{
  "n_layer": 9,
  "d_model": 384,
  "n_head": 6,
  "n_kv_head": 6,
  "head_dim": 64,
  "d_mlp": 1536,
  "vocab_size": 8192,
  "activation": "squared_leaky_relu",
  "norm": "layernorm",
  "norm_place": "pre",
  "norm_eps": 1e-06,
  "positions": "rope",
  "rope_base": 1020.0,
  "rope_fraction": 0.25,
  "qk_norm": true,
  "attn_scale": 0.199,
  "bias": "qkv",
  "tie_embeddings": false,
  "parallel_block": false,
  "init": "trunc",
  "init_std_qkv": 0.0251,
  "init_std_o": 0.0,
  "init_std_up": 0.0251,
  "init_std_down": 0.0,
  "optimizer": "muon_variant",
  "lr": 0.0182,
  "lr_mult_down": 2.0,
  "beta1": 0.9,
  "lr_head": 0.0117,
  "warmup_steps": 31,
  "schedule": "wsd",
  "decay_fraction": 0.559,
  "decay_shape": "linear",
  "final_lr_fraction": 0.0,
  "batch_tokens": 131072,
  "seq_len": 512,
  "doc_mask": true,
  "train_tokens": 903400000,
  "steps": 6893,
  "dataset": "wikipedia_en"
}
Each number is 128 + 32 x the weight over its row's rms, rounded and kept within 0 to 255. Layers, rows and columns count from 0. The size above them is the row's rms in percent of the matrix's.

# layer 2 attention value, 384x384, rms 0.124, rows 52-63, columns 192-383
size [ 99 101  99 104  98  97  94 100  98  96  98  96]
[[131 135 115  92 109 118 110 158 139 188 166 116  86 169 111  99 142 136  94  87  82 114  95 162 147 171 134  75 138 150 145 134 131 133 138 166 127 199 117 103 184 130 173  85 101 151  88  68 144  86 167  78 124 102 127 106 114 159  98 137 109 100 138 115 132  94 133  71  97  72 163 158  82 168 130  98 113 107  59 146 131 117 127 168 129 153 154 163 113 163 114 138 101 100 127 138 159 158 114 114 121 164 132 101 158  84  77 150  99 117 182 141 174 100 255 147 128 103 109 163 110 109 101 170 144 153 189 135 136 134 128 143 104 129 128 168 100  97 150 142 153 149 174  68 156 101 130 159 176  96 109 208 155  63 100 150 111 140  90 141 153  83 132 177 112 129 156 136 107  58 119 190  92  64  71 144 139 100 178 106 111 104 146  62 154 134 120 166 164 155 159 119]
 [157 154  94  90 112  90 181 159 144 126 130 121 138 121 139 113 146 112 121 133 124 117  94 173  89  72 159 107 164 117 135 128 151 100 157 146  48 133 134  74 137 148 200 140 157 119 132 127  91 129 114  87 146 171 130 159 114 126 101  69 125 150 192 106 111  67 115 122 134 150 128 124 107 161  97 138 173 149 138 102 140 133 117  93 121  89  75 119 119  67 122 173 162 105 149 173 116 148 118 108 167 143 171 127  96 123 109 144 133 188 147 116 152 110 134  87 166 107 164 162 118  95  82 110 130 121 157  63 158 154 155 154 121 122  87 124 119 120  89 105 107 103 154 116 151 154 141 142 190 141  60  78 118 166 116 140 185 105 120 120 127 104  92 144 217 108  99 103 185 136 152 190 109  92 115  95 177  15 114 199 138  71 170 124 123 152  89 142 122 123 160 139]
 [114 165  94 133 143 133 152  91 126 148 174 111 136 107 182 175 135 151 195 102  99 119 126 155 134 111  98 201 116 132 125 127 110  84 137  68 135  30 132 108  90 161 109 114 121 137 115 179 143 154 120 100 182  86 162 131  91 121 164 136  92 153 149 134 102 164 122 144 147  72 163 124 104 115 126 170 138 105 128  47  63 161 105 124 112  82 147 119  77 114 151 178 146 206 115 157 136  55 140 174 107 127 136 153 160 121  79  51 174 103 132 137 148  97 131 131 105 144 125 108 140 149 139 117 158 122 121 102 156  92 162 193 123 157 131  75 125 153 167 104  91 187 113 142 117  67  93 177 103 141  96 176 101 121 183 159  97  75 117 127 204 137 132  60 140 114 120 124 125 129 102 127 170 116  74 154  78 186 137 148 110 113 147 101 204 163  87 166 109 128 108 140]
 [103 133 140 199 109 115 104 172 147 158 162 125 139 108 174  42 181 109 114  68  95 169 110 179 158  81 105  42  99 138  87  91 177 100 159 140 149  87 107 142 117 102 155 140 179  45 110 141  88 178  97 163 108 110  84 142  99 105 156  85 181 177 140 131 128 133 115 172 151 154  89 109 168 101 109 155  98 129 116 151 152 122 139  93 112 149  65  99 114 153 152  93  74  84 143  98 107 137 166 151  92 173 180  76 127 173 121 168 129 200 139 177 120 139 107 107  92  92  80 127  88  72  94 193 137  73 139 102 139 167 144 149 137 138 152 114 128 126 140 108  97 136 109  86 168 192 150 133 129 106  97 160 116  90 131 104 101 115 151 211 113 156  81  70  95 207  84 101 160 113 138 113 108 169 168 151  84 103 197  76 162 188 176 138 147 130 166 174 104 137 134 143]
 [144 136 106 150 131 109 140 144 115 147 124 180 103  90 102 164 130 128  33  90  69 105 165 142 120 145 137  95 125 146 116 165 111 188  76 129 122  95 134 161 137 153 144 156 188  77  45 134 173 162 111 170 126  74 179  88  60 110  90 147  72  87  48 162  94 174  77 141  94 121 138 137 156  72  96 173 173 123 153 124 106 103 162 145 115 101 127  84 121 119 164  57 160 148 135 137 105 128 139 106 144 117 105  77 175 100 177 141 130 122 160 158 135 136 129 141 134 115 133 106 126 119 123  69 100 125 158 172  69 120  85 194 150 151 114  84 148 146  88 135  72  98  88  98 146 143 103 113 120 122 128 121  86  61 109 108  47  86 125 169  70  59 195 147 130  82 150 110 127 169  91  86  79 109  83 128 160 100 103 132 123 148 135 139 142  90  94  44 111 106  88 133]
 [109  86 133 146 101 136 144 132 114 125 167  98 171  90 102  89 172  68 119 149 140 175 119 149 105 142 160 140 183 116 111  82  91 121 154 104 153 105 115  90  99  99 175 140 125 156 118 108  91 189 117  94  89 143 148 174  89  88 101 129 117  80 121 135 147 136 160 163 142  71 173  77 136 116 122 126 173 113  96 166 172  94 114  78 136  86 117  62 170 156  87 111 102 141 147  95 111  99 183 107  63 151 102 127  89  96  92  75  85 146 117 196 138 116 169 170 134 111 184 126 120 104  76 102  69 152 178 172 152 149 128 122  72 156 132 167 117 148 183 141 196 169  73 161 173  86 139  74 149 155  84 175 173 128 170 172 168 145 130 138 143 168 132  89  97 118 190 127 145 200 112 123  95  69 109 140 122 113 119 108 144 132 109  80 115  90 127 165 149 136 102 139]
 [143 159 147 120 139 166 139 120 175 154  68 148  71 118 136 112 124 148  85  80 127 162 109  97 165 124 108 189 132 133 150 137 142 174 104 118 141 110  86 129 150 143 103  95  57 146 212 151 134 136 137 114 120 195 119  91 162 157  52 126 141 136 153  92 192 104  90 131 108 108 148 115  73 165  92 120 120 125 116 176 124 132 187  97 146  69 100 127 100  84 126 143 158 101 111  94 107  60 132 153 145 131 193 103 132 134 126 172 127 130 158 107 169 149 118 151 126 152 155 154 168 110 176 118 119  87 155 193 120 129 126 121 133 109 169 136  61 177 155 154 101 151 123 141 151 182 187 178 118 127 140  52 110  93 147 183 111 145 123 128 168  81 111 153  98 127 168 115 107 133 146 118 100 117  60 170 126 120  71 179  93 117 154 148 140 147 130 124 127 109 113 170]
 [ 91 137 111 105 133 138 125 147  97 120 164 115 133  79 117 111  78 153 107 134 122 198 140 113 161 134 168  89  80 111 113 140 151 106 173  50 155  99 138 174 111 126 182  78 103 120  94 138 151 148 212 124 156 123 111 172 116 124 146 110 122 163 142 174 121 124 158 118 146 120  85 142 134 114 170 183  80 141 123 149 153 156 145 196 142  77 123 138  95 136 147 167 154 125 148 102 129  83 109 131  86 159  94  98 178 132 105 102 116 134 126 143 130 104 171 137 114 198 112 160 124 181 201 130  82 189 149 131 119 128 130 104  75  93  79 150  73 146 182 154 123 139 133 152 110 144 146 135  76 120  98 127 108 157  74 113 115 215  80  82 136 114 159 188 153 128 150  83 122 154 111 122 136 121 107 138 125 180 155 129 175 112  67 149 187 120 171  56 100 108 116 104]
 [141  92 143 142 109 106 162 131  91 183 152 110 110 124 101  89 143 140 146  60  83 169  73  74 215 120 140 156 121 125 136 169 117  93  58 156 129  90  94 146 139 129 167 115 103 146 170 130 138 169  83 111 154  71  79  99  88 135  92 131  94 148 134 185 132  79  72 154 119 112 115 124 120 109  72 143 160 118 104 159  80 170 135  71 138 202 162  83 131 149 202 153 105  83  43 110 107 106 144 150 134 112  79 173 122 124 123 123  86 146 111  74 197  77 146 127 176  99 185 116 106  93  72  44 144 134 128 105 118  98 121  80 133 137 109 152 148 122 120 140 122 117  91 188 137 192 168 144 181 167 143 154 170 103  51 169 123 121 177 102 144 126 154 128 136 138 172 128 120 176 180 105 100 143  83 146 111  97 171 128 121 133  65 106 151 145 220 149 107 147  83 145]
 [ 95 115  98 161  90  42 122  92 135 130 104 105 126 165 151  92 204 104 183  98 155  47 130 161  74 152 118 166 103 124 114 158 102 160 115  93 143 201 153 163 127 189 129 144 143 142 127 107 135 137 160 142 127 151 106 124 117 132 126  88  98 174 110 146 129 156 132 132 109 114 194 142 143 120 155 157 125 152 200 124 125 128  70 169 144 179 128 198 138 123 112 168 133 136 153 144  85 176 136 129 120  52 160 135 160  99  54 103 163 108 108 139 125  70 142 111 112 128 107 127 115 127 121 109  82 150 130  97  80 212 160 127 114 182 127 189  95 129 131  78  91  92  82 196 134 164 175 165 118 177  93  95  97 124 127  94 130 127 119 102 134 117  88 185 108 147  80 136 148 110  77 106 111 164 148 154  76  95 143 151 112 139 136 117 196 118 114  79 167 130 170 139]
 [119  86 103 147  85  91 170 107 139  89 149 113 155  95  85 181 194 133 138 156 101 111  63 198 184 128 145 113 159  81 122 153 164 112  95 148 103 146 136 125 119 137  79  87 149 120  85  98 118 136 212 148  97 106 150 135  92 125 150 114 100 180  78 209  92 124 115  89 137 127 120 140 159 176 115 164 150  79  91 126 115 139 170 159  99 111 135  97 159 144 156 162 106 102 155 131 185  98 181  99 135 105  95 105 131 180  69  99 151 167 104 111 132 100  73 106 179 161 117 128 121 147 137 121 183 152 174 148 135 106  60 138 157  71  61 106 170  98  92 106  85 109 108 132 116 142 143 119  95 142 136 160 146 145 142 154 177 105  88 185  97 109 146 166 145 100  69 177 143  57 128 123 169 116 122 135 122 125  92  90 171 122  91 166 119  65 113 157  97 154 120  87]
 [131 194  38 178 134 188 127  97 131 108 180 135  16 139 137 114 148 161 146 131  99 148  75 132 119 154 120 139 127 119  93 139 138 148 147 147 124 120 179 120 138 125 128 121 120 156 116 156 125 171 183 136 158 115 138 141 143 121 183  64 106  50 119 122 178 124 159 127 107 108 142 101 135 102 203 148 145 154 123  64 156 138 135 116 145 171 106 107 172 150  58 139 151 155 127 131 125 110  69 114 204 160 162 151 147 174 128 149 118 138 176 126 154 157 112 121 120  61 159 131  76 139  86 118  92 147 126 144 136 181 161 120 140  84 178  88 106 149 165 131 162  74 110 189  98 130 125 118 127 156 167 107 139 113 105 121 104  89 147 125 146 170 107 133  69 140 149 192 119 133 124 141 125 128  94 142 149 168 192 110 148 164 156 138 158  68 113  85 109 166 157 168]]
# layer 2 attention output (transposed), 384x384, rms 0.113, rows 52-63, columns 192-383
size [ 98  99  94 100  98  99  97  97  98  94  97  95]
[[ 81 136 126 120 109 186 149 146  39  97 126 103 186 119 103 138  68 188  93 168 174 140 184 170 120 158  92 186  61 154  98  99  69 138 216 108 126  93 113  79  75  99 127 149 114 171 154 179 110 150  85 121 138 140 168 111 126 116  64 127 174 166 127 145 137 157 137 176 126 109 114 130 197  54 103 146  94 153 126 114  97  64 121 118 110 109  91 138 164  96 139 138 156 119 189  90 125 140 123  84 110 105 135 150 103 150 138  93 166 139 103 130 113 170 169 175  83 112  89 177  94 153 140 174 110 147  51  59 185  96 115  83  76 130 129 147 135  90 107 130 128 128 120 114  99 185 177 192 124 182 106 125 108 149 135  72 112 145 158 159  76 200 101 141  80 122 110 115 141 153 124  70 113 171 131 121 121 108 141 173 135 195 143 107 137 161 134  83 166 128 139 104]
 [135 139 151 119  90  88  64 118 118 164 116 130 118 127 105  93 126 140 174 139 176 145 186  58 132 124 133 173 151 118 112 169 113  95 189  96  94 149 118 114 154  77 116 160 148 187 154 133 147  99 112 169  82 108  92 206 159  97 171 183 146  98  21  92 142 130 166 105 117 100 136 159 157 115 126 151  93 155  93  92  95  72 159  92 116 169 105 129 155 152 139 127 128 128 106  59  96  83 149 220  94  98 123 120 109 130  88 107 104  55 104 174 121 122 132 111 126 142 133 130 147 155 183 123 122 147 166 133 113  72 153 179 179 129 132 122  86 162 181 187 187 111 139 100 100 122 113  93 113 105 160 127 101 112 154 119 100 132 105 101 130 172 157 142  43 168 134 164 151 151 142 142 127 163 115  92 164 178 149 137 152 117 138 138 159  95 102 137 115  89 106 153]
 [145 113 113 130 114  96 138 144 126 107 149 173 155 167 127 117 163 143 135 133 144 158 134 168 115 150 105 117 160 138 176 129  93 158  99 140 100 164 100 144 133 109  99 137 121 149 109  83 119  82 131 106 152  84 102 134 136 175 141 133 171  92 167 109 115 106  99 120  99 120 125  91  95  86 141  84 108 136 147 149 172  85  85 136 157 131 112 146 174 199 112  47  76 118 178 126  54 130 135 113 115 140 111  98 104 161  98 156 134 177  87 126 101 150 108 146 136 143  71 122 117  92 139 120 163  84  55 108 141 170  82 108  89 146 148 132 130 146 113 136 103  89 102  53 130 144 130 155 114  77 137  60 146  45 149 153 171 108 174 123 123 142 128 230 103 112  88 152  92 126 199  78 111 149 158  96 164 138 121 127 188  67 156 148  83 123 137  86 144 210 149 139]
 [115 152 184  97 151  89 158 115 190  98 111  70 129  78 132 155  22 152 140 124 125 129 153 122 100 153 103 129 204 119 149 201  30 163  98  69  46 107 155 122 104  89 121 160 110 241 167  84 204  97 161 128 148 101 133 117  80  95 148 190  86  67 125 107 117 116 182 117 112  77 168 102  78 106 147  94 131 104 160 113 100 120 162 130 113  63 180 135 109  78 115 157 177 146 104 140 156 131 204  96 130 125 108 171 156  88 128 113 141 196  86 122 178 121 149 181 140 142 166 152  92 120 147  76 130 181  61 129 129  51 131 146 138 127 116 150 159 124 103 118 184 133  95 160  90 140 141 126 112 124 151 112 115 139 100 112 119  87 146 116 158 120 106 123 126  88 152 132 128 146 125 131 110 102 137 146 124 125  78 170 125 142 107 155 113 162 131 137  83 119 131 132]
 [ 70 106 111  60 176 188 147 122 111 147 126 112  79  94 164 171  94 100 181  95 134 120 105 129 117 116 171 137 140  93 101  97  97  81 119 158  78 134 124 109 156  83 108 114 133 113 142 120 148 113 208 125 141 158 108 142 148  96 153  82 133 164 141 146 126 108 168 113 137 155 143 102 101 150 115 125 151 116 119 106 114 153  87 144 122 118 183  69 128  66 121 127 102 142 174 162 115  99 123 153 111 111 135 170 114 130  84 170 178 135  81 153  94 143 117 136 137 125 149 146 106 108 122 174 153 152 152 109 198 141 182  92  75 132 123 133  85 137 141 108 123 190 105 153 119 133 176 192 157  93  58 115 182 110 191 180 123 147 135 112 148 203 123 156 121  99  92 110  99  90 138 142 202 115 128 176 155 140 161 148  96 109 113  72 110 116 141 197 122 124 155  91]
 [157 127  82 107 155 103 102 162 192 122 132 172 111  82 118  87 106 175 149 111  60 111  74 105 160 161  92 130 177 188  96 188 105 188 122 155  92  70 106 224 105 200 158 104 145 124 133 104 154 136 172 127 113  47 131 113 131  75 138 103 117 124 130 140 101  84 115 103 178 146 138 139 110 114 156 117 108 119 143 168 134 139 116 140  91 159 159 109 109 118 123 164 102 160 140 199 130 189  74 107  68 163 144 139  99 127 121 142 156 151 206 133 129 155 113 166  82 108  71 124 165 158 126 156 101  95 109 165 178 126 120 120 102 114 147 125 102 143  32  87  96 153 172 121 130 134 160 149 154 132  98 158  87 151 115 156 127 134 156 103 169 122 159  82  88  98 113  71  94 130 123 121  86 138  78 149 138 152 166  98 143 105 178 169  88 169 149  89 136 165 189  54]
 [120 106 135 121 161 123  83 117 146  91 111  24  75 185 116 200 124  70 188 173 145 108 160 161 151 128 141  87 156 141 103 164 178  66 162 152 126 157 156  88 157 166 113 102  94 188 127  87 121 167 176  73 141  92 160 108 117 183 107 119 172 149 137 147 146 146 105 131 129  51 134 139 118 124 114 159 151 185 129 145 120 142 106 161 124 121 100 153 124 126 126 140  79 110 158 116 130 162  73 112 106  99 145 153 135 147 139 109 101 105 162 141 104  80 163 128 158 114 131 125 137 110 128 140 103 190 113 113  85 127 136 156 172 100 106 112 193 105  90 149 116 109 131  73 130 129 151 116 111 138 139 110 107 153  87 117  80 154 139 170  60 122 146  55 146 132 142 129 126 131 127 160 133 158 226  90 117  91 101 106 121 141 137 149 150 117 125  70 149 201 175 136]
 [ 65 128 118 118 134 147  94 104  66 118 164 136 135 169 141 104 125 177 143 111  98  73 106 132  75 149 127  85 118 220  92 129 100 181 116 114  93 176 114 166 118 102 116 124 188 123 140 142  87 154  95 119 134 123  93 129 100  92 108 121 147 172 138 160 131 155  77 140 118 140  83  66 162 174 159 153 172 117 131  97 103 108 107 127 165 191 159 155 167 108 106 114 103  87  91 175 187 130 175 123 162 150 152 128  67 196 101 120 116 113 215 124 197 112 149 133 132 108 160 113 121 123 204 151 146 138 145 112  93  70 171  98 184 193 206  78 147 100 161  86 153  94 165 128 135  74 163 127 103 140 149 144  73 166 152 113 160  70 131 128 135 117  94 144 108  87 130 140  91  97 107 136 148  82 142 102 139 138 109 204  98 123 183  90  86  95 157 123 141 126 144 120]
 [120 130  94 142 137 166  91 115  50 147 164  84 174 105 209 167 102  96 134  76 173  85 172 177 132 123 193 160 101 120 138 163  86  85 176 116  96  84  52 135 122 134 130 122 160 135  77 114 122  81 154  81 130 124 153 112 139 149 152 148 131 204 134  86 130 132 140  90 141 149 154 124 113 166 142 120 114 142 122  72 129 164 157 142 110 118 167 146 124 132 140  77 121 116 148 186 169 148 132 128 103 126 117  75 160 137 123 151 151  44 159  81  99 239 101 139 149 175  96 129 147 144 138 136 142  85 108  78 103 124 151 134 111  92 189 171 129  98  71 123 182 105 100 108 105 121  96 141  59 151 153  92 128 133 154 106  67  92  79 122  93 140 131 129 156 127 118 131 126  74 154 211 129  92 150 171  91  86 103 140 103 149 191 140 128 166  87 118 144  93  95 104]
 [168 128 151 161 108 154  86  77 103 159 131 121 133  67 112 155 105 150 137 141 165 180 111 135 139  97  99 132 151 159 142 137 106 113 172 154 171 126  88  93 110  82 150  89 171 128  90  91 154  75 100  27 172  62 140 124  93 114 114 161 145 122 110 137 115 112 121 120  92 120  96 140  88 142  83 180 155 184 106 123 123 136 197  97 105 107 139  78 154  79 131 111  68 128 151 114 153  54 147 145 167 171 164 171 199 210 122 177 154 118 161 122 105 156 144 125 121 173 169 132 137 101  96  97 126 130 108  99 204  64 117 138 157 117 100  78 114 102 116 182 145 116 115 161  98 114  66 134 127 109 141 135 135 124 146  99 113 141 159 152 113 170  98  71 100 165 108 170 147  62 129 112 136 122 108  72  98 173 155 127 174 124 173 111 119  71  91 156 114 102 142 137]
 [101 100 154 171 117 121 152  98 108 148 170 140 117 122 216 136  92 115  97 125 111 152 148 102 132 159 114  98 138 153 157 177 110 124 121 139 161  91 109  99 100  76 172 156 106 121 170 169  75 173 130 138 150  97  83 111 196 108 158 189 158 144 146  91 165 147  95 147  74 141  94 165 151 142  83 116  76 148 102  26 123 148 106 186 195 126 121 158 170 149  72  84 132 148 114 105 136 115 132  82 151 138 231 130 122 128 153 125 153  69 107 172 126 137  99 103 123 128 105 139 130 173 125  54 123  81  96 136  82 106 186 137 157 118 111 111 111 133 155 144 141 122 146 145 119 132 128 121  77 119 140 128 136 140 148 149 141 152 158 144 126 137  84 126 169 167 188 155 154 150  63 121  76 153 144 174 149 160  77 125 126 131 117 132 144 125 129 129 121 139 195 140]
 [153  86 170 134 182  70 141 158 142 142 102 113 159 160 116 140  87 137 127 120 106 126 139 145  87 140  89 157 125 121 139 146 120 112 113 191 145 129  35 145 118 132 156 132  97  98 153 155 170 162 151 143 117 127 141  70  91 129 108  98  95 188 101 130 167 112 188 116 146 142 144 126 122  69  72  64  78  74 123 140 135 179 111 129 203 138 159 180 126 158 137 103 111 151 136 154 158 118 139 187 155 107 103 111 144 155 112 119 138 103 119 148 166 101  97 151 157 180  96 209 147 135 200  95  86 193 161 111 123 130  85 101  77 136 100 174 155 124 125  77  49 130 109  65 134 119 112 114 190 103 146  90 146 157 176 102 148 172 130 155 137  84 142 136 100 121 162 136 159  70 139 101 177 161 123 128 114 134 109 198  58 138 105 130 122 107  85 204 122 122 112 122]]
# layer 2 attention query, 384x384, rms 0.105, rows 64-69, columns 192-383
size [ 92  91  81  85  88  95]
[[138 192 111  93 122  67 109 150 158 161 174 142  90 127 156 205  95 109 139  64 167 129 164 119 123 119 134 164 107  87 100 145  90 127  95 180 103 126  90 143  71 140 101 160  84  94 146  97 141 110 106 109 167 201 126 153 140  81  93 106 139 128 122 118 156 144 177 179 107 136 169 137 148 125 127 131 111  98  92 148 131 108 120 185  73 104 113 134 163  91 124  80 135 139  75  83 121  94  86 141  65  98 178 177 172 137 127 125  90  79 137 159 164  85 127 166 154 133 151 113 178 176 131  97 118 143  57 104 100 129 121 107  90 132 103 171  84 116 116 174 196 127 122 108  99 127 217 202 148 174 156 176  69 167  86 149 126  52  82 119 141 149 148 171  47 124 130 192 124 151 131 147 129 130 102 144  58 124  25  97 140 109  91 137 188 182 109 116 138 131 127 114]
 [102 167 162 129 149 124  70 121 178 168 101  83  90  71 112 157 138 169  63  51 109  68 161 104 118 143 172 148 129  88  82 132 137 127 137 116  71 100  95 125  71 141 144 133 118 114 117 137 104  82 128 145  79 165  93 125 136 157  96  99 107 104 172  52 103 154 107 190 136 142 103 132 154  87 155 101 138  90  63 108 145 101 102 175  75 100 166 150 168 110 212 173 221  80 145  77 129 111 115 136 117 136 175 199 103 126 111  98  98 131 144 138 147 128  95 148 133 183 135 108 149 125 130 158 108 180 152 121 127 178 113 125 121 120 108 138 127 150  89 157 197 135 156 162 109 142 190 115  95 141 163 134 127  88 116 160 190 111 170 138 115 156 195 193 119 166 148 100 133 170 129 124 163 132 136 199 135 159 109 121  95 102 124 130 156 184 149 101 129  81 138 171]
 [109 133 126 154 119 157 123  77 135  89 128 119 154  76  98 184 166 159 105 120 144  82 128 128 127 116 167 115  63 112 160 116 158 140 112 113 144 121 145 136 167 117  90 121 132  93 147 125  77 133 150 155 137 168 131 147 135 126 128 108 141 113 170 123 103 215  80  90 120 126 106 138 147 176 131 102 128  85 132  93 163 150 103 105  95  73 185 165 108 141 116 132 153 109 143 124  91 112 133 124 130  97 108 108 128  96 117 121 158  92 154 106 199 137 124  42 104 157 123 193 172 164 116 158 168 169 112  87 136 158 116 108 164 145  97 137 169  98 144 160 109 211 134 156  85 151 103 161  90 128 138  86 171  54 144 192 112 217 118 167 125 162 110 176 146 162 160  88 148 112 174  84 153 117 132  84 187  83 172 134 149 109 138 130 109 178 130 122  68 130 109 126]
 [170 127  91  76  96 154 148 107 162  90 106 127 180  59  81  78 105 107 138 140  93 128  71 134 167 183  72 107  89 129 119 124 170 128 135  52 125 152 186  72 129 127 108  74 155 140 150  83 168 135 164 139  88  70 131 116  91 143 180 204 133 103 128 146  61 161 147 124 112 149 109  69 146 166 124 136 189 141 130 115 192 117 132  52 109 129 134 142 122 158  93 172  97 112 133 140 128  88 148 120 118 159 108  95 107 160  88  95 153 128 106  74 124 135  96  87  97 156 172 136 102  71 157 168 159 116 118 143 106 166 110 147 129 152 135 130 141 163 159 113  94 143 113  80 132  74 158 111 112  90  96 115 124 117 160  91 126 114 152 150 103 139 143 100 183 103 128  67 161 113 190 128  88 138  78 104 199 111 212 114 193 187 131 156 103  96 153  99 164 157 105 123]
 [162 171 142 160 140  59 148 116  73 130 127 121  96 193 147 122 105 120 116 101  77 106 157 125 100 130 135  98 152 121 123 153  84 134 120 158 137 148 133 168 172 124 194 146 128 148 149 146 142 159 120 108 205 155 163  93 113 113 127  79 118 171 128 136 180  92 147 151 162 160 127 186  84 131 109 101  87 101 145 171 196 165 134 181 147  96  88  67 137 150 155 136 138 131 134 177 187 122  88 132 194 128 122 129 101 142 125 117 139 130 122 189 186 108 133  77 129 171  78 149  92 133 113 111  67 110 169 114 200 103 147 100 124 132 116 165 102 118  96 145 116  93 118 129 136 144 113 155 126 138 118 157 143 164 112 139  71 158 145 100 125 103 106 148  79 126 171 140 134 110  52 137 142  98 120 103  98 113  78 111 132 124 108 114 127 134 162 182 138 113 167 140]
 [141 136 168 156 128 110 124 155 164 108 149 178 104 149 167 179  74  70  79 118 160  62 172 108  89  59 125 148 132  99  85 171 137 101 135 146 140 111 123 171 132 145  98  83 115 128  90 118 141 134 103 152 188 164 122 136 132  73  93  55 138 116 188 133 162 218  94 165 119 127 156 101  81 144 149 114 151 111 126 153 153 183 138 159 144  72 128 124 146  79 125 132 129 123  75  85  80 138 108  99 113  87 118 135 113 140 139  85 101  91 177 113 206 103 127 158 161 139 162 152 173 207  87  53 120 159 103 102  66 171 165 123 162  85 127  86 149 127 114 139 180 102 152 100 143 167 137 145 135 173 144 175 133  93 119 157 128 114  67 121 186 137 102 115  89 156  97 157 115 158 139 127 168  96  84  99  82 138  72 101 105  81 136 134 105 223 139 122 108  86 163 146]]
# layer 2 attention key, 384x384, rms 0.103, rows 64-69, columns 192-383
size [ 84  96  92  92  95  96]
[[162 187 145 158 138 159 115 125 229 119 129  86 181 141 123  68 122 128 129 135 155  93 112  88 128 160 127  89 142 110  93 139 126 118 149 106 137 117 170 136 139 153 142 103 134 170 145 179 131 162 104 112  90 134 119 104  96 103 155 100 142 133  84 139 129 187  93 106 149 126  58 105 134 105 164 113 103 138 154  87 167 206 161  86 116 168 116 147 194  92 104 173 110 143  93  98 163 146 141 102 130 110 130  69 151  67  94  94 106 111 179 137 135 215 105 189 116 131 124 139 182 114 133 149 159 120  92  73  77 167 158  97 143 129 110 120 127 116 155  92 138  99 126  86 191  94 113 114 161 100 138  78 177  99 175 122 144 109 130  65 117 142 183 161 180 114 122 159 169  77 150 123  89 128  75 141 153 133 110 144 107 141 107 115 143 104 134  87 106 125 162 139]
 [ 91 142 100 156 133 178  95 112 205 138 116 107 196 127 136 165 107  88 153  98 120 149 182 165 101 128 139 120 205 120  80 196  96 120 176 139 153 131 144 151 104 120 126  80 193 118 148 127  97 175 140 142 132 159 159 133 123 104  56  97  81 160 148 111 170 173 136 138 124 169 139 141  56  54  76 124  98 137 152 156  75 121 110 142 171 132 121 171 145  85 113 111 153  70 143 117 181 144 103 135 161 168 165 126  96 127  85 133 157 112 180 128  80 169 101 101 173 170 150 129 142 159 104 148 163  87 165 128  92 109 141 149 131 137 128 153 142  93 104  93  73 146 118 177 149 114  96 127 136 149  84  91 113  93 178 157  98  53 114  97 156 135 117 124 107 120 153 134 139 100  74 161 106  82  79 133 155 131  85 203  39 109  77 104 156 173 168 143 146 122 127 109]
 [124  87  89 124 169 114 179  82  73 127 134  63  94  97 167 124 185 144 130 163 164 140 151 114 127 104 128 144  99 169 184 135 106 166  78 141 104 100  67 148  89  84 174 173 154 112  96 123 127 133 173 106 203 142 197 131 141 165 174 116 120 106 119 140 157  79 143 113 176 129 137 156 139 112 151 159 131 114 127 161 166  92 108 164 131 106 112  73 101 148 136  77 139 134 163 127 145  98 179 113 159 132 163 159 115 160 180 105 136 131  71 128 128 116 124 106  84 121  76 147 118 197 122 141 127  80 179 172 175 111  80 132  86 132 129 113  72 134 135 172 128 169 145 119 147 116 142 140 130 128 123  65 126 167  95 158  93 134 229 117 103  67  97 138  93  96 157 123  90 168  58 157 190 117 151 113  94 121 118 123 115 104  74 155 131  76 116 177 123 116  58 152]
 [106 111 123 133 120  82 151 136  87 147 156  92 106 111 115 135 144  99 121 132 157 157 132  66 114 160 153  71  55 126 144  37 118 119  97 106  91 162  99 159 119 131 135 111 102  68 113 161 125  81 161 132 123  88 131 186 140 136 193 159 161 151 124 109 114 143 152 132 128 124 137 159 174 134 189 139 164 108 135 108 199 182  91 133 102 107 128 126 110 160 143 137 109 123 117 119 133 111 150 151 128  92  89 119 154 145 114 123 112 162 151  82 180 107 101 116  54 131 118 173 111  91 128 122 128 187 176 137 182 122 103 124 163 114 169 121 120  93 168 143 155  88 153  83 156 147 144 180 151 139 172 144 175 147 109  82 192 234 159 122 157 114 126 135 176 107 149 157 163 111 166 107 139 127 138 145 107  70 138 122 132 112  82 118  66 119 136 126  88 124 102 157]
 [ 92 159 109 158 112 119 123  71  88 164 115 128 133 108 198 135 129  78 164  98  95 113 148 149 129 159  53  72 100 126 159 190 138 126 108 145 108 109 145 147 112 138 174 160 170 115 156 103  88 126  97  98 119 190 156  93 132 158  62 151  89 128 139 146 143 138 110 132 172 119  85 151 197 122 109 112  91 109 156 106 155  62 162 165 139 101 151 185 128  80  84 139 189  47 100 108 153 150 104 114 128 171 140 115 138 142 151 159 137 115 179 170 121 162 122 144 173 139  98 116 135 182 124 149 137  96 125 103 107 126 174 115  98 139 109 143 132  94 130 134 125 173 105 171 143 154 145 108  98 132 178 131  63 157 136 190  87  81 131 162 133 178 162 158 130 112 165  22 162  96  68 131 122  74 129 132 125 192  86 129  62 163 140  83 145 173 123 122 112 123 145 171]
 [148 170  93 104 132 166 150 108  99 105 124 154 105 100  88 160 173  98 160 121 125  68  96 195 144 127  74 120 199 115 103 181 112 141 119 127 115 116 161 129 136 160 135 221 107 147 158  99 147 135 126 130 177 103  88  85 154 118  61 110  87 147 108 131 126  76 131 144 140  46 105 188 115  78 166 123 103  94 101 119 102  78 151 171 162 155  71 128 133 124 135  95 121 103 132 121 159 137 165 160 177 177 174 130  71  85 144 132 115 160  90 172 146 142  53 142 171 176 148 137 167 175  98 147  99  63 141 120 145 123 125  93 102 123 106  79  66 145  94 142 111 137 111 170 132 153 141  50  84 112 167 109 128 120 157 120 103  62 128  78  99 154 210 180 157 110 125  76 115 141  73 165 135 114 117 121 137 151 145 125 131 128 136 129 116 164 142 160 147 161  96 110]]